config = dict(
    num_hidden_layers=9,
    norm='rmsnorm',
    norm_eps=1e-05,
    rope_fraction=1.0,
    init_std_qkv=0.0292,
    beta1=0.95,
    final_lr_fraction=0.0,
)
Each number is 500 + 40 x the weight over its row's rms, rounded and kept within 0 to 999. Layers, rows and columns count from 0. Numbers have three digits each. The size before them is the row's rms in percent of the matrix's.

# k: layer 5 attention key, 448x448, rms 0.0599, rows 141-191, columns 224-335
# q: layer 5 attention query, 448x448, rms 0.0592, rows 142-191, columns 224-335
# v: layer 5 attention value, 448x448, rms 0.0794, rows 128-137, columns 224-335
# o: layer 5 attention output (transposed), 448x448, rms 0.0634, rows 128-136, columns 224-335
k141 097:605567499452517452549522494559550481472495516536490471509469579553512498571541485476469506520447452537546529520491483414433534496518530560565552521548537492528518463514492502461484511474516515457514451463479505585457468530470549497473492432504480492501525499525505492425452493529544457582510464489537520450492471516506478511495463485505
q142 099:482542419479427491540465534489513498516465496552486517458529459453574465489506593576505449528529534431501550490525471458456446513494506465527471539459471463491507447423447583611479437515535471479483485449470505442554543483423468431512514525535521433458483537466493513520542547487497513514526444552495594561443505504358479474497524457552
k142 099:500521495541436487563503523470526469513495500481494460507485466475527586512473453523602484554463492531478442527385500495457551539479516512464516534482458529497523524499480482483496496485510562543465421512469480484509443482393520531510471575489484520493420429457466576481534435506508541431530471598480474488591461559511503494508434549473
q143 095:551478481516599547449542546515478448403450516462531572473513504458531540489499553480479459491540472570477526459544483500465542530476525473512611516478520471546513472539458521423467517560382457551449503507440487556502486431453534498505553534474460505437586413556497530486509504522550484567506553549515478492414492503491477497460528459432
k143 106:484515538435474541558513449498511511518555516467480489458512562464448507497550517419491523542481519464549538564452483452513526510486496558494496417499505512505473557484551489469467523380497516509429473464451473463470524570573534580497513488497507516507513533506434525526460515513413521452524528500503505462511446464464544536563536517522
q144 098:558480538489513488533451458479462438533532514478448511563453497477565511404480479517457538409525480485515500469528531474489559542509590500566537522446490564447474502495476484463465415502555535518524407518487462498448454505484477576526512450598464466442490485514479543455498476508539415533511519442470504553495507425481573522473547521469
k144 100:506493513482490470490554565522436627483517493518554515508490489523411468505470511513491442458472508538460516475506499440480521566476492495527477539407520462502461572508551510501506462516445529490495476439513498438553541493478595517535517520509475410577480591535440578517541496420508494503470491474512540405485493548515444547446490519558
q145 102:554574538492485500522543502511510552526526451518540497557490499518475502481534476475544549470533508481430545482538449527528483537474425507458561513489493539530504539541483496492559543590477465413492577503522475484522419511544475464527477490510527575480486497566538576456452511532483469537511471508563536444488568479511491500465520490484
k145 105:493481502517485535460496476491508549470541455509432486475489521513500516530514501419519605507627503480501571439503479510485504556554498486491462415534562485497500471501497540490497474481370423432461489528409548483559491453485521507465577462540486532385512564435554515346525497466438496513497494503494574520438540488527470521490507509514
q146 100:464482506487507425476526511481515529525570477565504482548556482458587470393591496529597503466479505526522472532530498468485555512587540470486461533434465463448459500502468523517595521431487496467545460527515514514477598493479498494452589547450517532457447518498491507557488485488501573499514436464461513412448560443509486534431555484531
k146 111:530457524459492465508446510472458488540501449429531393603557563487523484489423500500526476519546495508430572527461497436468528494565505431489502486439489484509497569523493539486507571599462500540570511499555585523592530455492523462508516547444479492513475540526508585478535566492477521430501500520468506524562484536518527483503514623518
q147 101:494502479549524502377426493473539520465509542482479506491427506430437495440516554501563432505519468441453545508516452553519522473471434483556569460483497465525502476452504474520520495567492559520514535490496448451455526486500542453457521552391558522499561524550529524466503555514485526454441486552515533565498448500517487510466523481500
k147 098:565530471631525557504482475506500546513452467444464477513487516607517488543475538442478505580476476374489500458448561533489517491441523468478508507517454436507479489468524521541515474476524464529529552509462525528514488554529500585478557478639507558422482479512511535467487533535501512449457515533459490544506530522474441482445473511394
q148 107:536548469462498580511509495490466456468457502519473573451511534450499524486547540590500503448503556470578546528475497459518475504578461544436512420449536512452526493505507499491484480528464477420530487549452478503555417508499536497537522496377575528539526378549495492473524524492535489448462450480483530501519509550551492521486442503513
k148 103:480476391564559449468547499493544549535530541485566473475465452451514533530540485435560478533465458429479481456478464533483517446522461514470452472432514419420496464522533433487541517514483499450541501537532422484459497466521506505506505476502514469580430500483546533574532519501414511502587471521447443474490477552515482529505389507596
q149 102:455494481505484501527503486507492532499533512579469498466460522460436499430564491486517442528514558506482580498543550587488495515501500443535529508624502468575456530491509430490537508497542512555506542493524458508555458488500552569438464478548482518467467553462591459504475497481476521427500533526445520586447431475525499496546510511493
k149 104:522515540497490490462529551546493518523475475490396434471505469576580590441482556528531488528573453509520587493508495499512530530516442453462550505419504554475562518544468471488464453489505413450499488520524532520481557467519539540500442467466448487481521531485489522494461492544539453540525507532479581510503556438498497494449469545440
q150 102:440551457442527432561512467476494532465507551512517515502530457471506485487563521461503546538440526548546540506531545487423546559508487490498455480499509528555501432594525530477472529447483550466512534486461458530515547559433537497507481462459567512443473439562498420456504516550488538512503521446477569550503505500534574515526494527439
k150 099:532458528513507539568527445486511500526536435458544509468434563474517561494417552491452486532562499506512499498465498493457517486566433464491518503470403485570531489454527453429415524430542478431574495509441419482513501479516459507545428489505494496499479418503532496497487493523441566536522506465510475461469589522454487410438443459461
q151 106:514465570552483540505515506454510517572425541457551509539545436513472476516483489488505529501558483489465479486434492504459493539497458498566489495484469579465460529451507526542494557480489500490443518458554537518533471517450504506476534496473516529527560568538511471501558555510500476538505534469582484520514487561481460525499500441532
k151 105:515533506509449576505528557433493427559510542497552508461547514564446435481510522488503520548458474532456483483471554536504498499473556507485467409534480514490577529515454521504596573553483474531564539585485491512448508522549504524498513543479455549592480490501460537497497529442529435565513494519474517515518498488480579575534539528513
q152 102:461496422544524469455474485505499501530444469520502511408476485461488457559490485458559532459493488513559471470473450495449534511527570522472450459545576491510528481493533554551534517539567480530534516404490477534481570562503465495498404415517517434461504460478537419457534506456551512491524451538505485511501514486492572512522524536482
k152 101:476533448441477513443467468508548489550509446538474505546531497556552554487561511467504496533504534545524508553544467525469518519449537562412478463515472500470482506548459482481454496559539480580493549430443509428500476448506464468510432578496536523491456457434458537445544538501569557508485455473479548543517572546534470565514435495499
q153 101:525487505471496487460563465476489540437515547472491426534498485449591497493533440485443562493464471449548511522501523492458431466482491516477516533481480535603455591474462512520468545475515469467494478468544573517547514454546474486474454564584506447535485518557508515479590500493544470486531519610522520504473491533522498491414494422494
k153 105:528524490584513547441508543490524538544494433409452408554494443513448490494478471474509440440475512537441459484507481412503499554569474470511455568500504570484461546530438485595474460515525594532494534565533495516511493467504520544471494521517518515526496487505507500511529441440513525483479413511456519484459570496501438490559491500503
q154 103:503506526420509580550541524524527501455527498550521481484448454479426529487552469435585443536544481504500506509486571571520542499495467482549526514510552525501490481496518528417512562472544562508534406488553446533518470495472496502473495453498444601486515527445484491455537441492465523460490458496494500486537511529451479478466568506510
k154 100:575436564472514463437527532510500556435522494489470473456456473469507502514494523431496492512473564520517459506506495454460454432509512445539487473536541491477476438542542484470506440501565462529442483523437484570433528510396533553516464479554539516446415531500476581470514439492486427474510508496507496508514516554429539526489544446403
q155 103:475515521498516505535427456524488478510538479414469460510494476557446528585543530455485431466546484522500429514420556597479527488521459531475416487441576442510493446486484438490504518478442553495511501484478513425483499464421536496536462529602440527512483524429510524525539471564505522534505515463542537477501538530542473525428545562550
k155 110:508565465517510404469481440468378447499503499523449537472507492453497513581514391465472504536533542505461460488534501560517561439428432427515503474493593479476507527530513500505498431519543532487424468562509516499412441544472549511556464591539509490511513463466500435493489482499589507536511530521469500442492492498474488507531509440455
q156 109:502478515494560495558433507495503452550504481456495458460545452483521501435447500525540484521507492501520398515493512464448505545485580479521512524558546454481434509467495451562494495444514497464504475524423515494504491510462474509426490523553550519531554492476472530490473538533582479533497527585452480499515485454482514508495562541405
k156 107:537542499490519485483458528489510516521532392506547553575453500449554519525483530491494518417457467525512585481425579482550536453499480446475519446533489529533517493461534516565543434450537477516496495532478465483553445415515512491516458471481462517529567476496457451549466469455546527546405501454477478453552516493503548480492467561419
q157 107:544584458467493540495496477496511497457549465471511525538431439509506501472597444455474531494531489520524508467543472526537515460514505502558456515467467558501478518472531492501472518509467497525435481547522461429493477516420499437414523483509470512428539536437580526557455542607487472428498422506550548477539421560496509531481569510425
k157 103:522419555544525462465587519448467499570509444503531549515610468518547482499428484454435585529499493501460415420446526495481506547507510431495501451451457513473515442485548493524515515457522505528502446530505455575440412476551534496503463487539503497552506528507470467450520507501535537551504459531503479528472503479454558494454510489549
q158 103:493522503469477458522491502453486471501524443529528500477515502487482487526542491454493541529523572559404540514497556510451523462484533450527470447526511505467503553457492573469481518515492500514475470493513518587533492517475555412448528493550485487415474473506567480491545555420501495498479535478466504558489514476574506490490512473472
k158 102:503479492515478495519547478482519494481514470493572528471589505533438532516556421512513501495517459468481502488495450482435465449504515546549536525531580527490489577544484509505457491528506469454609470488456425575517519510485524569490582448536477550483485541555525588496566515510445530551539517470443545465517606548558525526516497517508
q159 103:469499431432524534437550486485437439523552498497482452477511540557507473412475468567521526511472536481509448486486538535421476397547522457406568532543465520507466500573496582531502577489443460469497494508499475479468511458534479424512513554545517587545448530460514535582431552469507535428552461510564501510541479493519490438511443422520
k159 103:437491508524510477489462459519524510501523506404461526467502472524598496529596465515444499529482508482542445439469491507518446498508493467625472519492560552507408457500580491531552491519449540467530539584489507430483550546526480478457463523547469429452461441493535500492537486581497516433511532474534526500524468548466460530476499535517
q160 091:511513552544582445518498466498470520482478498489520488499512541511463548446511514472508501482483479440516433463490521538514516513594478446534483507481549502510491549496589462530545467459450474495445444555488502478548442512486498465454534467603532445514495473460434532526476446566520432476522393551520481439476496477547541468551481500526
k160 096:469546467446474443603450514585486503469427479419500531501522479543497489538553406560540523497530495502510469440558514497525495579533479533535585538509575514487495564489553506503461525492449495473528512507489458512497526549391514508532465475519508502529452503586449435526562492532450518457501524445490532450494489441506481465559491465492
q161 090:448561559475468558522471557515606559454571482583460529523424467505478471537496473546518477487501497490561546534494518496441487487469481436465503452517544472500507460403513565486490530471465404518557553455505561531493511498447527481567549546444524492508499546541519534485493478479541541555503476511482523487498483535493483431459489510496
k161 086:483505523579477437479433432431516523507505506439562455406445501492513547500441525463499453498497477543504498569529492508516566562496469506536509497460440497503496482501513516570511497556540554547467547495503524520495496506477481554469438545460516513560496462441541394532476538537471500430514502501505524543438577528434511511560502458527
q162 093:479383430539512442470482488489512474530464514472493483502508501534539524529477496510498537464514485444499443532477475569576502515526481559535534491417429484483459550581527472475484529468524523453535476520479441528548563540519473538468504565498473538484494565563455510456513509425559458534519529493491561487491522516448479527592566487525
k162 096:502469536437531575530548500504490475499488525557441447470492483489405496526443470506462465527454413608475479561443513535498442482499528506518486520607516486523463538530494521467574543506490559471512541540534483463513461488453522534505455457507426507526451496483515533500429452588430540500523537497458492508558553532485491511513457504531
q163 088:471484525429449561492540510477486494499572531485530423527594508491482596522520552492542508526503452484493533472516439477536484421477517496548575499504530494503487550486467504486447465520554492547552480530528491505526522541568448514413443525480486509552523494558511485527445500416540440512491555487525451495537552583510463479449529439490
k163 086:496517535445515441465452546474532499521524448465489479408525522512492484519461412566449511418569520579469454484508428575455535425514453477458592518532456475486496476556499465554517508536541581470384514463495480457447438492529484511520465516496464523510479435481495474496456487545501503441502518459450525451417476497459454475603540491438
q164 092:496552517553496558545445560484412484539432541511513422574510477534547551520563456529486503451453595531498535502482456528523459481553501515493490411551461509502516518461459556462422443561480491487573515514527492470430510519540446573434473470468504439458469445481495519453599450383521486506481488498459525486546514517529493577440447554487
k164 090:491493529508530403495414453471527579413574482471494518447463486441480424421512453552561466534577474495462437506493448551469488591479514476494425552496508492445507559516518522452559504487482597552508499498488501554467501540541542477501511515487514540501494583537469515524458485473433494507541519569494407527506445614439558486505493508492
q165 092:513536531460484467498501519459474530591456441448536432506537578487475474537570512526477439459517517524509449537525432496452547412517484483442459434524611448490546512490455470504496417459546428504572561498524516506489471457545456509483517541461572411514492573484481437562510489554473461485494449525416585533497520548528509545469400470496
k165 097:539498515472559537534510573503513402502498577504542558481472457513442436527549499561553591475516568417448482500455495482501447538605411441514552529520458478487562540547557493511502479446513573540452545514462501437462519541517632455512528482499530492464496477527535482486513442521406498459472495500495452509484463435520516538505457491404
q166 088:498572461474500439472490426428471562603526486503430502440536425528537502517499547482515487547450443585478436526512482460513547412518480449481509486563376575464561473501531519573466524532450468549526517482514437452529575472551527517496574472509479441545442471535545468497504389512529559450469448480525530517456464515511442514523509500519
k166 099:545544515588425539533496486505462499503451538462475485524490490465484543480493510488518480509494516557456497489479465490469547436464535494482512556582589550469440453554503528483525549506499525473545463519492545516470503537520431475578540533485501452571465533534601496526553547444490538598470524498490468475513480527490580506556465529457
q167 098:521565524505540510480494516475491604488478475547498422576466497483456441523571497538532547500506494557497551505533511536454477470486515496455541484603450417535423536493553553529469513441555455495596538503498495418492505470522559471527445514469556484463519458531544530516472476480501533454482567476507543511523540368542498480462517531481
k167 098:528552502507531489557500502464481442557497512593515503453423468525518513431530473531440517548470444465548442495427490486541496558579584472472532477503479514486433477514534528500536522456507413455523482545610498451476477434501554494443508476605566487414515511519519472505491469512512457474541479542467507531525501363547591517431434535495
q168 093:478557518544457512478464503503507479498490510496478553476474429484500460434547550505526421452450493479496492506554496509517519475490517523478524519506524526463506518547530484519539439460584546469395393511521486506505443460441415545484503482463476489512483435583483446554527450525507534524433456443548474464519549545431490451446462472548
k168 107:478497516467539462552489508512495544517560446520545534521378453506503492570512503612482544448467552451534432536475506486450423527526550529515469445479501440431508586503573502455495466519455570518426532494498509476596506474463583501465489463549503451468470510494451553483554433478491443492471429529540514525490438421484514499485508505551
q169 103:456511441467505475547578484487466483458530532486535490482619482506496520505469499527569480490515464458528528538521452525502608509521460536470451504460472457540518507480371446524500476603506447510538513492453485504508577487498449515455452498397525547554484504499464423514514451419567494528519505581446443500450555520486471440440484456493
k169 112:464454510462543507469519463484512500402516460511456524429479470502488524486506554586488546540476424535508508578541520500426528481444451586462505549420498462492490512480473534476429499518452553528487549558452461562503467462517517564477512417481469523510436571488439515551469453526434558548562527498470396509511556489517482446460568551492
q170 100:552500534477500549473477526518488493448503486528501455488527491493440470524450466485492469496520512548508565532531445469375509464488486493473463429520395488488488538472531518476473593455544481477400486509434614505552484513459557460618491522459459433499510502492555465543552518460527568431490500477526566507456509468498461462337541436550
k170 097:515498563480561493491477510482459476533478473567507503513442513419499482518515451473516475448451478507484474575511481440443559474606464464451525440543510555517492500584516475475498495556513464477515523507532428545537494416525508496446550477560489523484536497473486511513506470476512523473490446547549478467583479439474513550463493499476
q171 096:528498562548474517556525519509510501551523509532468490550486432503534549488545545434529470611454493479493520509466517544563556407464453505520510546514472479485513562524509539559601470489504516495518520458502426484573453525533615520432545511530473586476518488450502484515576542496480497450530501488576517429440444488435497529474515509494
k171 105:557453519517477488488440453504522550424534500460451521487517491612435566479431511519566568513489432493530458492468518549450590509506528514586523482506436496527526472453508490522487580483470547533532512514522557526465525555498506479509505445474515559452507459482519442469518517510531533485511495512447491471497504459517511465428430561445
q172 089:501535479436523539527476581511551493535459509483545523513513549484433523457507495475538473394443509442530505494477480526412515504531500520494425511474370570524496523512554508523558560481541452513466505464561545510532519543478473402478501520511522463446492593463474534558447526472501581536505498483553560506505412456540548516377522471530
k172 106:548490472469498512523487501445564454531504483562484524526472496487515487493539513447466464564495546495521494484571523454498467494468522493444540443523475443492516546476460465544560515511537435506408502451527494578516574465504602511509478403522581472467548491561473503475499453454513520468530527541545485490483610555482504564387503429541
q173 094:496436425435502574425521525488503500551532440539464499474463499493535428466564501474456487461502522514552563481448445540462497576483470500579457457604499468499480408501466435485552605550498437471549448528480467504499525542498494510523484483430507459543439492535518509487513499497534502507533505577449598480525520576502494428557543497496
k173 101:480471503565484538447424481500502473409538504530495438509446515531462501493502486498495492516528450504477490538447441486502404493482525540486506558535513470479526477510507500447443413549531516468413468412447505419507467504506498597516546531496476499488565551483427491589481456497498560537450518486577482533415496552509485474464505559444
q174 104:456500517525530478484548464510536474532554505522457529531558487564489488515452499493510489479495423527511488512552490526563472538550500491510562496488491449464471528474470410479481513475509555499474476430494415517539448478543454426506548523498452458485505433517489490593451514505570487547492506476452459556475584551445485440479472442500
k174 098:506590488508546518469501441449397500474546504473505454532434507544499543528495438482545562470499528537490445509453491495481515451579554537496556522486478498491464484500460516485516497515452584486481556526487464564530534501509490552495459495411490525484488461548534493528490529562466558507537523519460445483495556509544508552410499472585
q175 101:468551515504466483541518506486513487446567474481412489577586554527551518517509502504470473536503512532481558515505548504455556557395448468474504475555484515558512512454470482496417500529530436520537541539502535528471474477514474490539406595452495522508523471422536492538522492519460505515517477538476534521489534532590473521540534522526
k175 102:519568523563506467493565509545390486571558476487488490512528525521530521505490460431437429484561560505528507448529462425520500412483461517476476556448521558474523500551459501499444561522499473457529544479544510467450511564592518473495495501462533500532505511535523492527507509533512479497515548455562525515465549510494462480561514488534
q176 091:461506470598487492555537506525429533414513566519491497487513514464526487508516519467449572500514438482519513469568494491517521505515518518484514484513475541513522523428458484515507504535544484515597493494522533481516495561473531443502502501520447436560556468561469469546532518484493566430471431496525482503513542559494555553464557557449
k176 102:549495484580502479489455422472490520518540456452505483573448528476544472484547511468495461402456492508562457501450495494483564514590511466536492433541475569512530526587447446556420486490507538498485547523549544523475491519468548433466480553477531484433554456506492501489494474469555531536440450511476493482536456537518427517431429474489
q177 108:484473482525538537511516578462525533511528493490441472493574481466499469500580485458532477471502529471484552490508460516463491532517485566494537526437424524483524517553470581554503536518485496506441482541483454534534508429443504475518492497488490483533530452538546437599527502475410412526550535443587519481517409529505430511515504548465
k177 106:448504473505470517489535484416507455486444483390501584452545486412478561538482560463471491542537537462474486466502455569465463483479544435434384498469501486484507581520526467563508439534483541421549455515513508440533505581549434423526471522553484513496489459451534516499517479425473527549492560513534490475479469467480480455549536497453
q178 098:416480480498493428558537570555550544528522364512524455484501528501508506543571483482555495545463458500505524467476553536495515493560541521522521481548429500577545439426544521482466559460520482618485517551479538517559488515589559512575487484589503553491551491470473485521475436457502465418477533494479462440516421541461483535499565499465
k178 096:440470515474479481590489553528589449557524446604498497448450438514504519505520559519507496541470524515463544496539510501476525459534502553510453508476505501500506493476421522454514497502502490477547482535469482433462543498446487534512428501507449513493455521489499510484470420509484450535445506409400519546477563501540495450485574498556
q179 102:489553487416531485559546493423496456515450524500515448556564574597531513590502543488500576549513502516477548502508441492559482473468456488538530469528541501513483504491447552452499487515561504516481521468509482529529452473518483414472432519556551429501474535517558449454468567506483522552512528566449589491520520543475492521473496463493
k179 100:530494499499506478557500478522528472475498478577495489435444482446430479471394566484533510475506502506393506482482532555438448515564567536501550446489453511514480545576430487492569565472482517548388598404481547490499512497548518516538446439428563546505533501532414375447388508461522538483544497508515515525422533544505440595515466440554
q180 099:529489469492432503508460502423501487497533511466495453516469408574482567499458462497555392526470475473551452513493452469464518526433496488485503477525516505498560532503527540482464497520474442474480529544482480478478502509537451580518470520413498478504524476497438436492469494525470453553464526447454514502463470504563516508446530464497
k180 104:574531529477450443581456435494534570527476454505515459483540542446532511490479483471515524534512441461516430494476496516438563571459537442432505464534529441475542451563490531542507479641505462529569483514501565531476556469488551532479479473465522501416550481499503510519505538531448534491526547567516482499528462524493519547530501565533
q181 101:563571544419558504537391582526486504479594507508603498469464474508511461501443488486483497520487517565415481470536539527490496495490488530407492509434488522542514559478508585519434532506512433556495502505471553514492485612462513486492539522544529469416605533513554481493506563507398501529476497497507523507437460490538541521435523409423
k181 106:483490510457527472541500502542456513541568525422514423446518462542468502481560478508477497557481551450467547469499521470537495564492462587461504513514539523549531509557471436460489483555482519508564544534472430519523493456486533519493504519481474554587487419463541508467462493477487578531572541529450425519459485493513490551478515550526
q182 111:504547532494531515510428471475448471480588486409427519459544513520526499533576492532492483393601441480514564438535487480473546432537539485407435466523619487515472552513434527502491498408478440486507510548503466554485529541463528539483472499490496530394501445471499451440501509510466506467447460475459538535468555495489447465491507475456
k182 104:511512478443471480499500467482436491521519536496607510555524446498525501486467482444490463485517511478469475526457462488504568497466544552535442502542502524443493544548505513530565474450519533503508485504463564497515480434536568549502512498608447435544506468520510503546461503434555539490548544488462552452602545594441528518505488573554
q183 110:551534478518565560472490536442530496433483464494556510493448519386499529565527541466504525543496506507485594602459482475509523527513491468478489482542480480465509493498541469486588491543469461470494422549540547563470525547442504488454504543491585447542497512524498530515529502505534510545392478488492466516544464504567523516474521544489
k183 102:556543522478380476457431495526457478574417550472527559524457460476466476523469571530466530513605516521586489467457444481440429464491465435567492481436433497527503494423483513441413504478493498521465462496476535421499499467474522503539564532453498516535512491486433494462587436476546502540500554510573402535494452499512539523580535434491
q184 100:479471490473569536499586486452532476547536453529485440504523490528455521433460522497460452548490505539469483523485457503562484503466520466495482502472570471514507498519506453512527465488483473458471542430456531509544481419467503599525485506491438465520551555461547420473571528500549551581476543529511496518545454508531550546499530488485
k184 101:519501476559544533494427491469495526505415494447561504526463531460520545488468502486565506432439566587495472439516502474567524545534555567564494510468510540532577422487559421496509455458515501485491543567486493503501496571465510526542532491483505488571458539504404503480493488498528449502439543489497548476468517466537498505520501480458
q185 103:438506514511485557482467509460520549495503519549492505515525505410485541445507459614510529463527419482428496437509508485495508507548471535468541475472443505511531539462476470503482440465527526516478522488453451522437471489534490459449518470500421501461501557485531514540487450472425482463535487568505437391617531515520489495497457523547
k185 101:520498465577569487468526470484557517538465563561539457490476471510481565480518567402524541535519494502496530527544417524481505556529522548492504492549390506420500432476485459512558487562452442533519487471397486559514515609492488505474460473484505482505460448476534441514471491443539492492539505557503615510498541487508522475465478492489
q186 098:444511474465564489391548472489611541538551582491518518497505546475432444507559524455484489550510544509529397521456514538476479551446584495536442525489504441483529514463495552480464488505507495524430510527514510448568445543566489440472494536525576414481482527543470483568509468516571543527458483507451555452462465469499509538506497456505
k186 102:481469465444441461491471428438530435512513434504571473496571489434581513514561494523458506484489439443469529524452533577542430519516473407498441532498486465548606521536529527497529517399506527568506484559438565488496511488530497521429475490495479467467526490554526482497573491585504470504553471523556526546507483496530475486556499503444
q187 103:520606498492478433492458579461464561509498487517508523544533518473453502482459516500497429525453507542439492503468503626525497478545559475457542535484520534513510490500434488509492548486466460512448500442470426524557514482500417521542471588547490467502491565435533527497465490490566497472499472488561501482468517414497481518496520462591
k187 101:512515570539477410494471511501529468600551441530475452523545513443487542489500523545555534529479497488499543504495503449525621518457412570574573477500475540508500441469549546512527466471623520520557520530493493537563490476489428463481534504526505415472473433531515539520507450515458467510534467487422406447557461491461561506559458489457
q188 103:481419463499499465533530527504529497506503460547561445508513426514481530449521445525487524520491530507401498507523514491388492454543544521496535508493429567551498542479475527484458511483457525473435454398485496509501496485443422538453461445544574479460623541571447543461519466442510516472560502503523460505499519499471480512495483486573
k188 103:514420493487501474486496535558526517497472481487543450446434558424465487512497489521489554455524418563559498556487466451416485550443551465516515505465470520495495542517510479502501534552493525481448427475425478520574514455466484527551516538558493507512521439445573496517515470497537501515543431505500451456566542528487488480567560492496
q189 109:504447438508482574440542511487478552530487505371471495425501470511507508555527518501578516468554527467523487413478442512484436518634482539487584578495493466503477499535504453448578427491467494480484530542528511461472454517517474427559508471404525490469521501522558456548498446488510550550584476554425489498472527498502521441524556501509
k189 107:540548557498477515454448440483527487511538566509486458530468434558483470505493495555500522531518502525455561508427512530461513493417552541489492447545399460538433528473494547502515511509481473534533458448506576476488530455532409498516557529455565527507550559475563478443499517435468526498480522522517493514478494527531525493498504524595
q190 107:534485506512527482538486505483462454530453460576464473513467484491530468595469528532513514491483445554574487540508498519485525466481410491529556482482453495513510529523509543482416484512491491487405448485469501419592488563459519452474517507599512536496544468515582530512446533466514571495496496526462554501428495555441555534482562520510
k190 102:493502457535481458501499472522503452506488455525551559458421486550521538516480488470477509597588447576475430513446580512472485580508500457525439491543501515506556538534509462473466603533501552500458519487510539446509541530497497511521500526482495484474565569532534484510522559514493481410557474538509491491502496485520583497447446485534
q191 100:480453515558510505486530466455541501514539555469480509486542529577449433526482489523492536510528515505527518463437529423504493472547508444441492524463520499561475462477474469492557460426488519506582549582513484442516510506458540458544514545461542516529458557461522477466362531480554436476502469484557458486504502530528516523536447564488
k191 102:520544441499485478501602456457532597505438530547512596451516480469497444510488387433523488479569497555399569487436515552534472506499453504514532487515514548527477422561497422523503515469517450501426452506475502476421478512564470517500489439496523536565457461536502471567456539502493487525503550496496505547478523492513552479546485517478
v128 105:461462479412571530457517483490500462523492477554555454443491441499459528463415523439426565535527513564448477534515495519528507544566509478490548478511529469536462480425445506539506428470502497443452508480488506485518507590461465513543492494494522493410525482481467505451478499529526512475595448452447524452598489446463414522487449554541
o128 104:506482529426500442519438529525485536589467547497481502504459548632537455519504444602562487468531537522512386508468484449502515489535468456484474488567493543458532516545485496543517484516547455510584504560503489482474461399543537508518472500466545557549500559534508523487570443474486442458519474456462514472527517488556502534536511476519
v129 107:531485571544543488503524507496500487413529477518461545505471501436428451496434532486413449445469513454552482496481530476511540494505514541520482498515481451514510466496501514533476406476523448508554529417503502487521520473473528459451509482552566519589563512527501489533493442486504476461451502505507433495571558448449497563546474480532
o129 103:445500549476471482463549455501550461499490522480487519557554515447552517481583521459491495485519543468484473473538485508522505496439525460573481420563495454522506481538558537498550460521530556536419458464540511488559498522458512514457462456449404468460460526495472474477486505533538498469504612431520504493457481470470458468404455498517
v130 106:458606487561527531555449506541501584425511458438496576512501505527514505516546530518515461508551478544525448489488554485463498537501501567475498469439535532493468434508518491468483490466472454419603498520584447443471407485483567499491466477509498487454443521491516479411526440474483501503493447521446494461552476444463549487443498463548
o130 099:482454481448519470492532583484569448523528463539518528524434460535562556571484465500544479547467456549510526500492437469480519493575486479520451477481516464508433505498485546465478525472524519506376521459473542489539552524533481500496539486509517506508500513489547496520491481474470545478531539454472496370487523576492427481580497543544
v131 107:580492567525493558437444479524506455541481516476474452499489528484463500477488536531550520536474545493546492444488482509414542506510396552502465446479424518439506516445440530521407497438501531515461452524512464471592558458495495456438512479488496580519488449475470492558466515532502466534475479547527525556482627542522537521539525466540
o131 104:519556526497474502505433482504548465557489453504509441568544547572554441516520476446481545593477505537524526487570510506495539517443453447550473508515506538500387497490531578478490518483466497494455510530481536548481507546496451512451545521511499499491484511445449487468503540521494532438560491432482521524533473495464483519497514479479
v132 107:477490531619492460513526486548455545463499539541497529470526478507477503498487531554542432510522528483485508473506570520487543468400480544554540489483507590501488471539577511504493436515541401523454459558477601510549510461468490441503524525505496471512437534528491527517511538449558450543526459546553516458474512516566540546537522516553
o132 100:509548524463496566559518487506486569550475481485538432545516511478529518458492490507528509488472477482547481458497495493458450526460463537460501518505547511494496579434435495484476522479420497531522477535568499535473424521552592487500579467492455513514452435494486483510454536521491462512498462449479523472561483518473510493477544476564
v133 100:493535543446449447557517440554507472464490485570553536486483463521468462505483451466566487455427498535554455463495529607537488503513468535427502470556466504557466550472524528520544553536533503462533498467502484533506545502440519529485527518483555522553566568405450448491426517507513459483553458481484477459457502555463457535445412449471
o133 101:465532432465497533427415517453534460509495475537472524487479521442457563455527544570490501554542543488566501510462502500522481512487537415579512477520478541465428441466511428441519534435485509519561456514503467482545413477555536493526497490526571548496466475484492491463587500528501492488556490481471425506549471500552513537472488507604
v134 104:564455508551468557471470442484463551521488487470506515487444493546463465493497568516482434473482593556415465509548463473472481524486498497568479484442448487470542411532529476485517522491456432536508515465488585527466554488544576505454448556446477476486468576490511521497508519601418545557465564489543537502482412517456534543523421449497
o134 100:500521535558511544484462523534571473459485450512516485565488506467586514452467506426474524530455563502463463529505456485540560488540458459444470543483541458523466447551502502430460486495510536496444501525494499529493469513482454498535592461503521476491567532504509437471543466525486502505527459438478541498440486492552485469492564521499
v135 106:468456581574556429454455578506509543516507489526479465535514519497503500466418482478488529494471561440546492560452524520504540450626477472456553534459461498467555508516471466579505458491558501578508572488490486459504591476460511499525539565448508503499460508505497456509486455481513511538450468521557575456502488474532481559529457457533
o135 101:514480493453499593496505431499530467544465517511557471542486471504598494520535504495451504427517484505458485479422437558477472512426498487507554529434521515466546554601485543450492519440450453439482482517487553477491583434495526492480520484522511524427496443544433482469528442524488489484556406452492485522491472461448491521500560588548
v136 109:543528537572479494418447480535525491479464589500510475447529496439481438510484521471561549570463492473495506509540490506480591550451458544524504504425500506478525502544533482473492546496472474527448519521531532514487447524492521548515517459490533518526513530503512482436496482520543581531506473477479486483471500532487524484430534487452
o136 108:447458547501485468462565450509489473486454517471476530461482487497562549535544492510479502498494471526543479525573457498453491514500485500504508451502531526434486471485525494498539448459498496591580519513515502446498497461557541472549478565504520575492514516499564444543522508583563460516497420452460465515489553503480483437444464560522
v137 105:542507466480534516452492525487587420480531496477583472574454552381573465448506424545491509525507524489407540439498534433549428488488491537468468533439528530546439439520561524508461472537494495423549499479574547508525485504493483477482591447531451471543481539494470512548580495449465576466413451523462443535553512511520506568457480517440